config.toml
d_model = 384
n_head = 6
norm = "layernorm"
positions = "rope"
rope_base = 500000.0
init_std_down = 0.00327
lr = 0.00559
beta2 = 0.99
weight_decay = 0.073
final_lr_fraction = 0.1
seq_len = 1024
Each number is 500 + 25 x the weight over its row's rms, rounded and kept within 0 to 999. Layers, rows and columns count from 0. Numbers have three digits each. The size before them is the row's rms in percent of the matrix's.

# down: layer 5 MLP down (transposed), 1920x384, rms 0.164, rows 340-375, columns 192-383
# up: layer 5 MLP up, 1920x384, rms 0.164, rows 341-376, columns 192-383
down340 096:486485507497477513516485519529492525536500462479512488522487541503471487497510504548476526493475478529502523483534463540502530516500491488466480494468468473545503491510461492535518465537530498469513479500519454527483521507503492511509531535472508487516470505537540565545458496496529487478502514481527513501520562526511472512494541486462502510535528506488525524473476483539437512502495509507474501505477498456520470475532500525512490542514515512486509571473555539501506475565507455486494528526496503510444462515501472550487485481512518505497493558521487535469475520524477508509
up341 092:503538505511494506486493533489523499455505491496525515510461538501497486520455492459529555512482512503491527521477508513506511487460464534482530460523519535492524544496512483534483480438532441459517522546471503540498573486486528438484478518481507475513474461471490507506530550492518493475502446520464522519505519497500545504521509528483513463549501465524503475507520534527528519546550497471538495484477525507499499466491541521534447488489516477494499520502506512499510483460470524487498468510485462504500531477455494487498507481518483460546483496508500466522520510430503529519
down341 093:491543502522493475466552488523506492499525521526473512490547480533508502488535503526507417496555492553513518512502454514510470488507519517526477509494522545488490470492517482519487492465446519497482501470497528503500493484509463546488517468506455494522556525491470505464440523516516511515521474486525507481458506504532442483469470508519498540504510469480489515505486471496497481500443539501518485498514462487482516512522455497518428500513481450526493468491495472527487479461525461475524530544523492508474501503522490490508455511465503482484519517494499490502470477527482488539
up342 100:499526529459495447535520501499500545514503523512486469515528450500539522502533490505510512526460509510533530474472509460540484478504490455478518489468476518451456516487517512510487460468546510523518518493519505478485532461525507518527484476514544509513486490514508521494501494469483478525530517553477505502548504478477522484500517501500510504489522508489497501469534507457522504522488464495491520496485507558482492489510486514508517503490525493523539534481522519485481467494553469510477500460511541522477547509474444496498557503496456491520592487521485500480509493469495508554
down342 101:519470494482520534538498539508543464499503470527454525501521489492512512473443512500484546515483527478465480516522473502546529500506523485533523539507484491500500527536534512533522520467491528523490502485475489492485485458506478515485484477508521505549473475525512486496497509514531457485533472512502490499497492473464483485487509477491516480492540518539512471475467490510502502567475505485558552459520515475530532506488445497458525487562466515506466542465515485519526496492520522484474517485507515541503522469494491512492502533535538506498524522525503531448466512464511487478
up343 096:474525518536527535497498492502501501450545494538504542554497500504544475475463545477499488475518519503500475461489524488432485491490501511531510483465447522518502438468495506480448535497488507515503526510524495491477554479534520477510501499481473499493464468475495467491517527493488497520501511539512498506488511498504541455543506512496492464535489513496483534474482555481497521484495448503530497438527527512523500499513471490496529473506457535480513503512503490490533533481499506477523489467512507479507499448514467496483540502478499493509496489521526474448530501583484505482
down343 097:494548522515532445524506491509498491487498483481555545466494489481454516491504518500537497463472500487459482472523497498512521504478497513530472490529499512513513528487473487512494532495535506546499489511565521496494544524513495458453466519510460500506516515476515489519516500522518525493526490551473463483505501522474490465508515476505510491519523515489479464474500473517494538472528483514512481468494450524444516444537484510516482530514457461510471496502534500522503521487510470531525517512481541475508473480455521476540535484495526527505447539472478528504526458537525488502
up344 098:515529507514463498486515543519501498562526510490508491537489476508518511475498520503517487510488493466530466530497491499457524514472500502514481475469477529506486547526506501552505540511518480503498514481466483493477492508494497518487511524485482432516541483477479466495516535466534514490472515510534529504477521470441516504523492518504492482479518533499510495535480536562479519508514468480491468515490542530488522467451483479508532462461528521490492488493505493537503515502486529529560489555483477513469510494478518509493525492492539515508499485495529488535514480511531516521
down344 101:459491482498501483523480492512486520485475478482504494439533522472476501470528560483528503498520510537478484493504485445515480513510484532517499481522500473525463478494531429483542531505488486532520497504468475555474525447492500496489491481522478539549517482472520493470515522495514508481504474511499441530497488473529468510550527511489505532526493507478568488551531510453543517484479527513528493484506471513521497502519501488511481490480505484485534492524471471463529507504500499481465450506500540446513509530530494469522493490505472508456506474529500524524451528486501513460
up345 099:455512489525509551500493514512493496493444545518439501526489453461534479475516435482467508483531497463493553481542465495497448541488507507486505483497496487474532518516506517491469518480534508500524502489493468484520469534513491509539480516480468474503487487540530484523508513510473506529507522482490528497532500500503497536488514474485464490454454491478500468509495487508517515503481480472519495508515474489498495533565547490500516528496532532477490485522533497485472456506485519506474483510489482521525506452491529498519494517470522488481465523527467487501479520499458488531
down345 098:497521493490495455522470544483488525507535469496506486502477504524514491490486500490507482485466522494531467517514527469492458486479534495523500489517460509533533520519517550511531504466475531444525486459469488541525549496515493495527530544500542505471497525454503525510481478528513535474467524538495463474478533486479540505514507509519519499485518547506509506512472546517516533513473481537482540520518513450488522464472498516542475493504497466501567512496573490479537493501542479457523526462498469451504486474471523514534507494490484491515459530516504497535521517516517509506
up346 106:474526498476452503492508516441495514530471507522476484514480523536498511481541459511502468513468544522536535532509508495483505490494519487477473506475505556516526486523485521467479472494550531459493513518521520529573488493508502481488501544527510515530497460541485479467495527516491459502511501521536493490479481521458503546504489480471504537489536535517509530506521521582499486490525507494510494481529545505496479489485476514509455494486505516509484489516503500489522473523494464510486477512477545503521511513531547500507534494472521508495544479494496504478510522484473492509
down346 099:512527489531542482520490493479510491528502439465510552530505537431455483509497509480490564512483484492470495545524534500479490540506494528491524515502512480501464543488498517486496519473480501497536509517480520481484488529447489500446495532489511495534504482492498492526493497518515535517448542464473493549494502505465494457497496499486517476490530458498483502476491513470519513496512552489504463533512478556512502502548477457540507511476499509480531511501472519487481501515525538483475510547518481510525491496460450480493515477479499521493485483491512544539543494473515514478
up347 096:528484514490484577496492434495506504511484516512494465493480498515504530505463474497537476507530479516513498495496513456518517467490438496470528535495511469485479489521473516507494513454498513505519517508489502498513511480580532490440507519504486502540523460491462466535498482512522466548506491473515496571478474472507517497488515518510503451500494488482488497461532494538530483514498506499499479457523528535514525481522459506528496532436473524485545505506530487450541492502501531510451505543498466515505506496487491507530504474515553540511460482476527459517496523505453504523
down347 097:523454505514560481481471520485491493538496495531457525477466475494512500508492509497488496516471488526543511527532452522485491501470516486536568470500488476504546471509515532489464499471513554517525521504453469486483475498467541470510531526456510498514507507500543448458492506495515558504499480486486507449500473498481501493445500507518528485513508539496514538544455508484464507531514489466462498536496476480467475475499472517522460491498471500475509500478479533514469466462538503504493543471505493464508483489482452498492496504504484503500543472512511532476541501505464491503
up348 102:492514483533466566516500450488497479501487512529494510544442496462522501499455496491510530485522510508514505479515521493464496511501499507451493498492475482499456487496555485476464486503544450491485550481531507508482453538491487444502482502483513463466515515491525524475540525523443493516474478477490449480495496533474541522438447497489512517533499523486500501489465524521460458464455482509478497570492519522551516478468507468543511497514500495489497532515514497491522532521518425499497490505507493489477426477500524490539522454449468487516505477536469487480547462480497516506
down348 094:485480501506476497481471510455437510461507547465467525484521533496527515511522527523527504512487507509519500494520502484478514465481501479465464494527526498502477502504474496520520502475529510448511474491498486512562477480474516483482495502493502522493517502496504490457495494459511492499487485532550522538507460508504507464524468494530522502484547493465450466492478509487450463532548495488541519511441508519468506497517492470501501515459516500507518461482521523469481460481494503490490529471507534452516507515486477495510518499555544525480457440451522508480491442473537467446
up349 105:514526484529544473494489514523507519489505510466470527502465498522516496486507530507534532530518462556535487560486540537507501535545501471514508478513514487511456530489533459500508503497508471501496538528484514487499509479510503524507506492540458504477499499515503493495521526468500436540472525528533461475516513473483557483493458471529535481521495471452461472455494501503521495516511466469538520488495487506523489490543520457513507532477525534445527528488491486513533491512519517524498505464513479477480480473544458484493453525492498531514477506518497503499467483537496524517
down349 097:501507522493514477496509556478494513497488499504509486502514558463465498506472513501486499497473508437512483488524503495512494496478488563492497535478450504476492484518527533488541475463530508461523483507502475499533537484548472512523514525509459470493524503473514523509498461523534563529523479460508543456519455497501537524526518509452490530478491547530513519592499520493503483499482526529445537489494494459458515514480483543507512510508489491472542524540503490506474504519462507481523475531516498534507503492525510515487478451482497465507571531465477477500526507465513491498
up350 102:506529519484519500448510551516524493505524506489505520492514509449477495480501490499503447489449546461502529496494532453473490482495492471519495522484502500476463541491487473396489438520451473482515466482488504497436515517555484515492515492457490487509491478493519435486501476511491480441521545483471509522489539464494476502500486459497494493484513460501491506486493504542494496489536478463505515511456521502475509503513494534460511462471463521505506457534481491489477486510467443466505507488518493530506508524534517521471488487472484518515476535478481536496504519522514505519
down350 093:505453501518517464512511485474501494500503490495516482536504478533516486500530501519478558502535452519500519473457481486568566508493444536477485477445468485495502474489556503527454545433489494451488527517529506479491503480455472506518493505505507511510483504495520550494507491448498485517526485506465505479509502498533515492539495541476579500539474513507482531510479493527498483485500514501514518422501500494505489486476521500514517460487494516484495516487498464544498532517516505500525504476476511507507501497476528502501500497541526480496492519489542455453501474494486487520
up351 102:521539471512450512430508477508505504497524504497513524512463480513528517536503476465462525455492514490508518494482535506494524537480449462500509497516513503522523521506501475508482477479509502495531487526513484504525504509479464498522491453483533511506486478527513499521525492447532486468505471498476532485506501485474468505512489481492479527511491505520500485552521487536495509464472480518495514474456502471504529525501528493462484517512521520504469471497468485491546486495515502499465549500509496544493487448528514493507512494487550506566492520459537480508496511466555503513
down351 107:501526492474510528514556524489505481491549502497528462482496503516491501522472481480482496529518529510499492479522500493477455481521524484519496519489456517454495490501550440455467478481475492534479526494516469499527502478471496517469523492500495493531504507481460498477495553474499504529482475482499536518513551491515516490499503521530509498509492499499478528517503524585465548506484488537447489492479546490500506543518528529486464490495529543526504513516483487504524498488576509491474477494508506502537504477523500485489503485487491506494483508466528504546485522522531523500
up352 099:471509465513464511550495497481466483529516462452512484514488525486455505485472498460544505512448487518497483492461544483545505519484501493491508509492550498475531480516515491467504505471483508483511551541564516508497433476509482537497491486494504455509501527481498508525550430476507495449522484480494522494494524455513498512507479517507456465470510537533456478514535475470514519517514524537498483536484488523530475475521512478524490519509501476491498453480485500483499500509498486529475506497453513527486469525470535495537488544488498491488549533464514500514542498490475478511
down352 105:484478462487514504464538531484497476481501452518562529559470451490496541548495462531498542502476461484513514533533510467488458546475489485537515490551475507511509499467458555499501544471513490536526580483496480469533522480473523503496493536523536487492487520502503557503464527481474462502453520528493502506478478507541465496518509512492486516472520495478532505490532481512514517484516474499495495500525490507465481491482483469496439507477496544497486535509508483526497519513513540471538466552523469530481504505467532486460505533484524531456486498491489465527544525525524510484
up353 091:463498509496506504537524499471479504513488487491475418513517462497513468477500483475518518498451472484514523489505553481499482514507509513477523462510489531495467538505541497496531507443528499482544492527497453496493451495486491484535503504462476500511463481475533513513499467483483505482488483516452510464492508453479469510491497520520518467447525515483451508547517495510493491484511530507519499501512487533556525545483470541540505524494440487490514511510480553502519504542529486537491494500487515464518500505510489463510468509453522466511525517527480495490499493487510556513
down353 107:526526500497486501521512471491485463487465522511504528520554535513514554498484509533494469539469517547501511486530501556521533487480452502544483482460531481518512470529495478497465466526458517463476484503485482517499474532525494473501511558485487525500470478481472540512496546482497526509502542464510542507501513532526502492499518542458489551527493520486491461500490503526498441495468505474517520470534508475484496524515513517507450512471497468509498445515497499534500484477450507503495504503497515484528508518484520531470507448511499505459501526507487503512549494529509516477
up354 095:515519509583546501497496547484500518514473472524515479460513543497559509475470523491474546489481544448478499537534542506444466521518484526507501562524533487514495505487516486510473484445459494519506496479519540524453550513501471482514489518534492465542520458486501526470449510516513490506549513500504509496495470505471492507478496455463479452513522521488506523471514510531497565498519482489513497491540481508483540505501479460532506520461497504537492528510519501503505510528463496486503475504502502513473447499489560463477523505504511496472504497443506496531456502498496488520
down354 094:519484502478464481518518492492521509469468505505475487495431489482498489516496486472551544506530465536453446498494484478538483536510474527504486529485474515532501532513487518477547512496545484526465439500502495483525490500501493503528499534504473498513515487494501474513469501503506515480458515484550480494497508503451466518485461524522524466502495478464467483486448485477437525472461483511524528473516474488497481457485506518461489520511522499494505481439509480484494480491501500490468471501502519487534495500513468499495514532472502501483496510484492518495515483442525488493
up355 097:521515561515514533551530494472492509523503507497512501520550498509516530529538539508520566497524476519504471502487493488468482518483515494474544507476490460493490509463516474461511520482524479531535528472467522478466486522505487483468467523468517494528502496538523490527535520481481484523507503491517534538542490508506537510479512461510488510504509478534492552491482487531513486480486465500562512493547512505510532555490491533484493447509521507554464480528485519516530502483504505506518545513512487484495493511509501501518531478444544489528519539475495499492497499516472530519
down355 102:489521487463503460501512519465455544496533520491496561519514526517477480473483492501444513503500509481488524503517480530467482486519504513529492512504508529502461494496473500487479559495492472499503516473507508519493495514482515469475496458491525510497494481477499533504495469514520494522534488508507509530498481517520521478525568488503523519523499475426573521481506550493519507500499493545526512470490469476562463512519526479496485497505500481489524477501528498498495505510521533512494514525535521514486529482544476483496480495518456491533534527446538510493475486465458468469
up356 109:512506526516531479483496543531491519495485466527504597483506504539495469537537533494487479477517484501506518486482512496526506541474504474502504513489519544509481518515523538551473518515473480482502489552480529453469496540542464478513460510519487521529493520487492473484517516484517520533468522533499500496499465506527542541472493476486507490516520521507478503468481516517464518504484487513546524491530508451493480542505505493478518476502490496519480541501475531498484487473510524489494497511446471493539457500451486518523500499502494504468488469479530507495499528533527526535
down356 128:513472495495509508511526503516477466491471499523415577472542558508539471485520511488512493477449491502527504490513507489526495514513511511548520465465507519472451508543522505481480492509463463501508501524514490450464494521491483520527484452495458475502500507497500493503502504528540531502481515538506487478539482498554540512488534473474507531542496522518507515455508481525451521504488517508535523488545448487487485497517488517486505488492513526505492505524450500504508480466555530492489508522501479500524484499469493497520535496485496509475474537527517497547438512489507484535
up357 095:489460521498466469552507500467515467503494462521513486492566508542473520489495443459511520498476502561480509417499516518484494467512482490493481510492524501464545496479548502482463483483519478492521496530476498517562453560493452523518549528518519470546548461492516523496541491510495506512529482513507462517485539489475489484486516499463556464455524495507487469518461539465494466504526446515475462510544508508487513486535483494499496523480470510499498505470495510476466482505519472482523533503536514486530516481506446498529496488537491518482487503516515437461535504494512504534
down357 096:496494465488522513515491495529505520533491499480541486518480478511527507473485499509490485490496523468542494539423481504489477523490509512464518486454449500532529489508483529443514503455459472546501523544468508500424533526498542441493477501545510455469472530453474457480515470504420498473511536498479504455533485497455564506519493474522494466476504469477502466505504477556530489470488506517504505538511494507513515509487527491514496459522523525510470486557490489503522489503478499564490517515515495527489508461488508495478497500456532492496534518511486495528462490494496534502
up358 093:499507460473472485491461511515553552547482485543488520516448491544503537501516522496527487514540503507476483492492510497472510500479535501492500511504514493530500555508473488486479512474493529460470500555484480516490486455542496479468477487500473506479496489505480499529500459485510519477518511535547488509494490496441499483475485455472462468507506527512476446481521478484529506501483425461484503502523518471514504522491495513493505510500456533491488501515509507469509530512507511528520501528504496500524524500502515530466513495491483462502466486500501498532510525484452507530
down358 088:475523485504515503502513503503530460443535475484547513507511513480497480495518482494480495500531520492496511484490453527473485482522484487487517447478485536482513518519496489508500527541451497492537526471460475526491487518470520495524502510476520548481507505511499467480520499483492474517465509481473552497496541521566500511540526499502493490489511518468517516480513486550471472481486511489524487490533513539488506520536535541494474503491521469484495504495468468519484504481493511487496503495481486574494465503528507467504466514538517518508470433512508538498483446519538487425
up359 105:516556525486530467513524486508449501452521470497513476526505524535509514480515453511564491502487475497508527485459501489480497492530490517510428515491460487495485481486511547547468539506523514495467489510507488502479533527508507490483522511480527525492519523513505492516506549510500521556474534498518512497499523498488492511548502491493502462499499490471438498536497487474457541500476493472500483524532517513519518485500519504507500494492535516495535481438481486500470494535520525516487490510530469464535482469499472480527528477487542485498467490516486516535511494483535505509
down359 094:511479493510491518521516514500521489556447505501535493472481444471523525508498514495536528482466510504500461445494457502512535490462452477490510507491495487473555547538521519506557492487475549486520496485495514542540497519456479525465510501480504526469461569463515526520518511480492494441493546502484472532502488499488461495495478553466470503538510529508526519479477571493535538479549488493504500473504506487516472515522495501520490458551458508481480475502518510483502530475498474527503481474494516519489506498467507461521487478509479510514518472482521517446506498564476510502
up360 095:541515474447519439468464481539532482483489525521493523498497470489490484460521516497514508470515478488485506506442518490527465507485433512557460489490500490491496454539473522488510506483492488486509516514528482521526509467507520496495447539434500476520496491530510487447526523521467460463510520453475482485506481529508492550523486532540491469474513467498489464513523517515483523483515494510476513488506519499506479517486513531495483516527491508505504456505509459481481517489488518463538499520498526532528509502560544524528486485460465500495483508526514495527500471469561540497
down360 107:488522529528514522528469488458501476509488529463484511483508506487515535484497442504505509497509463490492511516507493513522525528484494534504523542509537523553528504490472515502546443520462475480513531510512500487489557482494484503471480528516488444497521504497513546485532495491490456511499486522477498478487497503495509463479487538462471517491492517496492455487492512520543479496542509472508511492514471505556502508408452478492499462548455490497489493491463474527467469468478489486499520502516521466490501494496482466496531483480497496513497523493501470509459495485527521535
up361 103:446486522531526503454479493514478497533490501535500503484502471470503501463497513514488530502507466500528538488517491491529499531431543518532534518526471481490500481464511526464512485494487486485501497497505538492479487479493500538502492507471509481517515488479479463506501545464496535469484507474491525526521534466548481521507512470496515476506499463516474481522521489472493523496471547555463445533561539468491525540506494519511471540554465527500516428522462495461501486498484512469442485512506506510493532516509506518470510525480526486503546454525519491487485472500495484465
down361 101:498499491518529479514492521520469480532502510518494513541544528520551508482494531481475528470513500515524506537519454541487530522511485505465501479503507493460515465528470488520481486486515500491479518509552528502534515497497502491500479498492510499495505524503523494474532527533479486505502470555548478538520512508469503551527501489454502476534480481453520496471498521538525474484518500464533506473533492469494463505466484496481489527531500521561515501521491492482535523457519532494480498541477500552506511493537480482470479507507533486489498515515509484500443503518471457529
up362 098:542544491514487525534513523519500467496480474518444501511501500474505506518518500486494507503494465533480512492437503486509538520482558515500517496535481520519538481510472509505517489492505517472474527529475480493483502507479473455508528459502523502514474490543510481476534527534484534537496528454542492486479457545515506524485496506503527495497472497491450503493477513532467513470483518491511520496485473524496535501490511509526529527499490504507537467525450487491470488517481508560487512478463478484530515516507514515502494492566543554544484477509511506519531492493513495485
down362 098:484507489487478478515541445522562481501551463533521506504505516453526510479483530477549483520509517471484462482480536509566500510465488515482503522484486559497483453486462486454524517506524486480547475501520488513489510499506474533517502534483480480492475507494488449523483505510478503509504504496504497494459495489521459563510477514471500521493457503541517494507471511466538483477479492505475502488500519475505537530494512509502486449486542526508471483511491481511464506459482477547481521492507525517539492543474553488531451537498492502501468484469516479505428516507470504496
up363 090:502525459531501532522499463559479516528511528537498505491511495513505502476477510457535487481508527468522512492562540508508465494511480452515549495502525484477505494470530512455506478480491517502483490498507504452488500500490511523429464519480514498552481499483457475470463501541481464527521513515508503504489504481524511472515489478515472499441527467519538539495464477534519503514513503502507456502538485503494461481539497499509490490513526460476516490494514546499491521470519518526466513471503496461528549483472460547482516486517479516485508484509471502528555484508485457494
down363 090:474512537474513478482517493478528468475506502486521513527436488500503472476532464495448483493522485499480510469510466489497535535497475464540459524517484491474461530553514508499551506526516491532557518468503512513535472520512497480505506490485505491484512484497535467518537492513517500451496476523494474495509508498522529521497518498491486511532481452508473479501501504479484495528539513481489507510494492523490538488468506506483513550502522537496487495502500489469505491550511506472463486471448459484469516481465518526469492543500517485482504506508527547540491509526578491470
up364 097:549476544496521535464479517519512475478498463495481492523504502475520452509554501493480472483497512512481509495492522481512514512498537444511521495511544476501503492543536536482469513472502515490507502509513490529536515524529444481563545501535494506523483535495485480508479484510518457557477507459504511472490526523489503510454525498512514482481468505503463510531504489507518500567490522496536488492483461471528476496486521484503514459464505529488457524510519464542500463549514496485485486551474495527497496456448483483567464487561496551469483504483511504492510481492539478483
down364 096:487494551497483462556486516473547499498460500500442470490511508491531506514504524506471519507489502486498489481504503568553437515506526541545496463542535483496515466487488486509497479524510476518500483527520468506504442498473497483528462499497468528494493523525494545481537552519485520482473491502493515470483482497526524511494522473507536506472517466521488497500486521497517517531498524557496504450530516521493492491492512489481515481481487471512515513525539487476435515454449494474498521443509502526539499502496515480479499498526505514539498481508491526479502523521461532513
up365 099:525515511477489555500542502482514518506520504450519544455452495502487525480538488500484536516467482512506498526516452486469485509486470489504499490523497472479505466493498472464528515466492509508527493481480498504484566537520450529478540527513513545503522434488501548529471471474484494481529522465501542450456486486458486471457504510463456489514472484446506470481505507537505510493474528461480484469519487533482547520473477521489490544493502529505493541512454519463523517478541502533497523576504504530540475449498550508474486475494467455525533518525498492525500451476478497495
down365 096:488522446547503500549486496479461502530495481520465473522550519505542447531517495494540501493477520524506504453509533475504443464506528518489458521506483544490486510505499506549483491516469496460497474512520512486512463460491531496524445531476489487504491484526507467520508494504544512500442429485520469529542489513497492514486521467528511483510526501468523481468538539521502493514469495479489505514541488525527463525519494526482494458487501463536490476517508491512448493500477504493494493460476479521483506536542468515519491508489489546484501469495500509464520570456534493503
up366 098:473449494529539474523546483476479517519456494511529473497525523486561482490530538489489462547507483522489465479550504489473508514459499508500497530546504499508514508502500484488478470528507523493532537535480502489480465486505485529568525534465494523533478507512514452478521495523554566548520527558480463509525492501498502494506503482501495489489506523500464516460517508463512503477561507533487501472522505486465478533498513499510495481531527497488531478534487534501571507479550496516454540523539534499505487523516545455489544539513499535514514477500493503535492506461542485503
down366 101:506474462494501490510504494479491542483481562499510491531500540490548506532517480512476505532535503534516486484525509472490471527508517494485499534517473499522528511553483474471493453486510494492509530520481488511515500529522499495529552474460469465507553451436470518515545491502433485486502556535516476508530549527512493523501479493492439501497486502496478485474495518510525502493514525486540489482493506484461534514490494528478481483533475471492516489500468465480557552481535490504552539465510525482471503459507488444460490522521525512545458476513512486475487509471523542446
up367 101:518494498499556566529466501481523521503455481518508512525471494510466429462508510514521515489510457524457512511516509479516494483492520469483503517490540504492502491521521503446450516512510477486491508509488531498495548510504490462483506456468504563529521491520481507524502519488465485480489491452528496461465487490486544478515524538517528472482505461492543480455493483484497480544502482468520469463524497479506523498522538480533516484454500516502500534480533527451470510519456495516493513542504513502505500534536484528490512488493504491453458478487496463476494493451515521503
down367 094:452519496471452518439499454536547447513447520531499498451508477478497494490453507440480523502467539560511472532527508503504526514522504522496505435511492486491539496508483474505498489476533526524509512484494499508516517510452535495492499490520492486481519524469498494493468555482505472507474506499497504513494467512503515470522476521500462577516478512514461522519506514456535509482463485536485534496494512500451486544491512491494508508519493523507490513534464525545468513525515486501512513508510487516516490469536525510470462486479469490521528496506519502492544492503507517503
up368 099:491502516483481515504498541458489463442510501517511480501485516497517522459492510500485496471465568512488499473470473499507523498505534484535478449502484486464492465490492504462492509443523519504473493481516498496496499514469490519486468528493464492509484533525486534471500503493496500510476483464545480488507472463502476517523496514478510546509519521499483476513511504514497528469518551474516515513479437555574484511495477512504464464489490513511488489531512484497497484477500468512458490542497486500490550553495493525512471529509550487472529491492477470487494472460501527547
down368 088:503535481488520499501516448493513501551497505496447491499469532514498494504495493492492499529477469469505465507504492494493493480513488509475524507505529506537476549531523488545514471526528501476540505502458539495506479558511502478499493488486523463489473470462520489497479475497501489523512469495493473507536538499506533496503535487535518476486502488484537538523523501498508469537487474515499501477518513476499510511525520507467533539517481496480492506461523541535478500486508495466536495469503487578513479458438485483479508491489478491488517470524506539504496481494540497466
up369 104:492521530516508524521557493447481532497491484484528497543541485468463476523476526473518528493487478502517515493476476507536504504490500475506499498507448492492514489542467514533522502496488517482532481495545501501512527472512506522487569512557451491537519490527532498502501497539502496495453491493466482549538516524473498478507464479498510488455499484515471532484454468507527502537467462477459528536521508502516474533512493515494457527526548513471509500513496479504489505516484516493486534502505507500505545455496498471452474512501510484509485503468494516482490512456479491514
down369 100:484505499489527513463491497523506481527467490489457506508523512486509497547509510540513510503491494492502528487562492487524516518527493494506499514513471498509491463477509486497498494457454477492506507512513507475450509517480476471517526471515506508496508472491495485465438458484530536504557477540496448490478522503524489478488520529493442489527534515538522493558457539476458482498549481484528512526505546536501481512524494542428522520484475532526521505505507503472495475487517525536494519481473555489508542480493548481509496538494493499484501538477501453545505491514515549508
up370 100:516522472508445515526485483483472490509515496479504525518510516519523500509523485461547514481520456554509501487497505519531483532459456508517497502495492514487506494469505509545501560474519519546504502484505466496490485466474546484488512502525527469511500471488489498493509498504486489480521512524523456487531440514469479483511469435492509517467497487516474516520484493498460546535484482479486503477494526501489499516525501524555536496499514472510494556465511494509482466513553481513476523515454516501506450481525537482510493503539502497491456489485525474538511512495530461495
down370 105:484507482545529471512543544504486476518470526492551540507461472496487537478495491495480489498511506492486509518506500521517499535484502460486523504492500468496488516482524481483481487534531505520468527531486502460547532484500554534463487489452510516501477484499494510474477499505502469538457466493520484528493534495468485529485521529472463481569484500512508433506524533507557526531511470520487474516471473506516516485493473514446517514541504468499521514492488496527488497484445525514470516493507480483472507517486500482530518496488477473489549491507452541476540411488536475512
up371 111:507482490475492485471511486452541491495556452493519509517516523464497481465513508453500498483499492515468493489457481516481492522503512511477496464526459531486520511504514456472534467487466510519526543500511475525524476461463492506456466511497515503502489507512522488535503501499470528504476497503514498524521501510506489504514512442500521494525477461500511486541457530477476518502517512463549483509540474491537536494537512501494499482497511533463468507460549515527507514528512472525500539505504483514543484498508541556514539514479519496478474448489515453550478482505434456479
down371 114:510475531474480548507522475548544525538470527469526509510499481449510517506506481417497495484497471477500505505500541479513522503503532501510498485486501495494537496513500463504501526469518541507535466464573511478507487529500502509482459574480477434478463500495527489550503501454519492516509548520495508495481502488498499494475554451511507517524474436505488509502479505498479550513496503492503471486526493476455450499495534484508539479517546465493516479470530504506490513501454522487504490484490529467507442474490481498502458512484473489513471481513533512525492521529475520492
up372 083:511500507507530493471511471468525485487472474562502486512510477496484436465573478455503542489527546509505528451539505526549504451545503474487480538523516486502511453502516495525521484497510523525503530540486485522489473491502522491437508533483517472476523478508484504527489519475480509499456535499472481496497494489501489489506501494513518471526509518447505488497483520493524483457491496482485528510529515595496496500483497510454489518499482524504502553500500489515508550500524469494518514495505508476495496501506497521550540474504462478507524524498493488523488465500547479483
down372 093:510518494494529473500480501483488494506505536478479509508515526517469514490450480527515491477513466475516484533501503489484517480546503540522494450481465489492495571504478521512479503496510478480522511484500527502519517483482462537504517509502481525520461523531489518454504490487549507523519499561525505511474482510475451515504525512487484533473490485493486485496470489516508519556495514511529500504498512475517544471532494452482525531488522491518530541494486481504456497482514507492464526551482480472522487491486510490471485521515506511485445472492510491467484541500484526524
up373 091:490479506481512530495501482536517538486496449535499474504479470548514485504540527514457495474469524504506510500491515527535480507517501494499485522451493478512537480497485535449516521493494498488535479491495513481516514513506505498494512500553470508485520489467469474510505492475517511501484499466480503503514526490527468481476514448514504488462512488523516475493494484453539474521509532488469485503487497523483561480516495512499507509567500521475480491477484518510475503429512512500553526483475513527524508511528525564542561529481473517505513478501510509487479529514476517485
down373 095:517551516426534487470481495491480482547525488514486522537514517480464493495474487469494509510529457497481503491463503505511491491488483487509514514507471532503456495530479505467465496479508469486424500478478500480501505518499519517516517534467510509514490500489500503487505492517535501467498536500473448510501549485510505548463516543485517492491514445529495531480523548485513520503520513515504451506506526478501463482504500498495522469464506451502510532501545502513561519498498505512459519547503500493508522517490516485500446529480490533558478538529457527572455504521496475517
up374 104:494457457457498470464520509487496528495518524496465504520491508491505514503501494477503535521474486498490537447471494498500529514462497467532490503516530494476541511523498528482462499523485480467522508526524452519519490508527498465464546518518490493528534538497499496467481511491501449500469480464499511529507501501474548510499462522458471538520465453471493523486504500557452524525500535520464518525509507488505464455500500519527538538481498501504491508503512492496517487504482486459490503501542527527463486476488519491487500502452546470445502477520511508499539501510491485475
down374 101:482481484524503486525519534483521475476522517485490526486549488469487473447564489484503508500485498493477493523496515540489493510495509508434518491506459521467457487525481557517522468532532502488493538481486477533547522487471514510503466516496518466506460494504497485499537533510458464510524489493512483477485550524482488476501510515477511528504529463496524518505492518523540476504512517532518474507528543496462502512488499512504536496556538486494506467494461521475481496487453496512578452501467544476531532554489534473534489540498504494488491528514480517466548508507488493520
up375 101:511513539505525480482486519483444494516520488517544503509491495554531528493506495481540517471512487536499507480474516475465538505444494508505481487499532469508487507492538470493501501503507483466497494514497519503528528487445542502487512488465520492497497511494486517513508507492509502511557486437540500497528527513528485536531469486463522476525498513471462490483528500503519488509463510523523483505509484470491522452498479490531539510515514464519500483502535481514534514479509489509533479478494503475549467511479509509464540533495545518472485485496515506490508495536495556543
down375 096:515470494487542487499485518521468524497514488508499483490502518476473496521490493476489483508473478525466537498496488504506497497489556490482474524475563520494505483517481477497490489542488481496536499483524501518467486527525475499467503515488469520500498477505489471515462544504517519512527512460537466499538503507509485522479518537526500471441444493493530493545528435471487518535485505499491496480486525496507453455437469528501455546498531526496479508514487467469537454507516506522502518445528493482530489474475523471545470489526509506490514489494472528459550494464509505514
up376 090:514519500502477537471516482498506501512528490536507522463474525537510474477528435473500511503459507517537526490482466518518489507503525576502526512544478477533485516502491493480510519495494551455531468478486530547479494523478546456527522503512469496459482486508520479479512528497531469485519515513534514537473480497486481484497515501527518493480468482452508495520520540479488461491530523509451475498509565526535528524508488510479514526521538493473500515491476513504538504502487478489477479482504505515514507519544516532474468499485502506483464514500506464489455515493505525503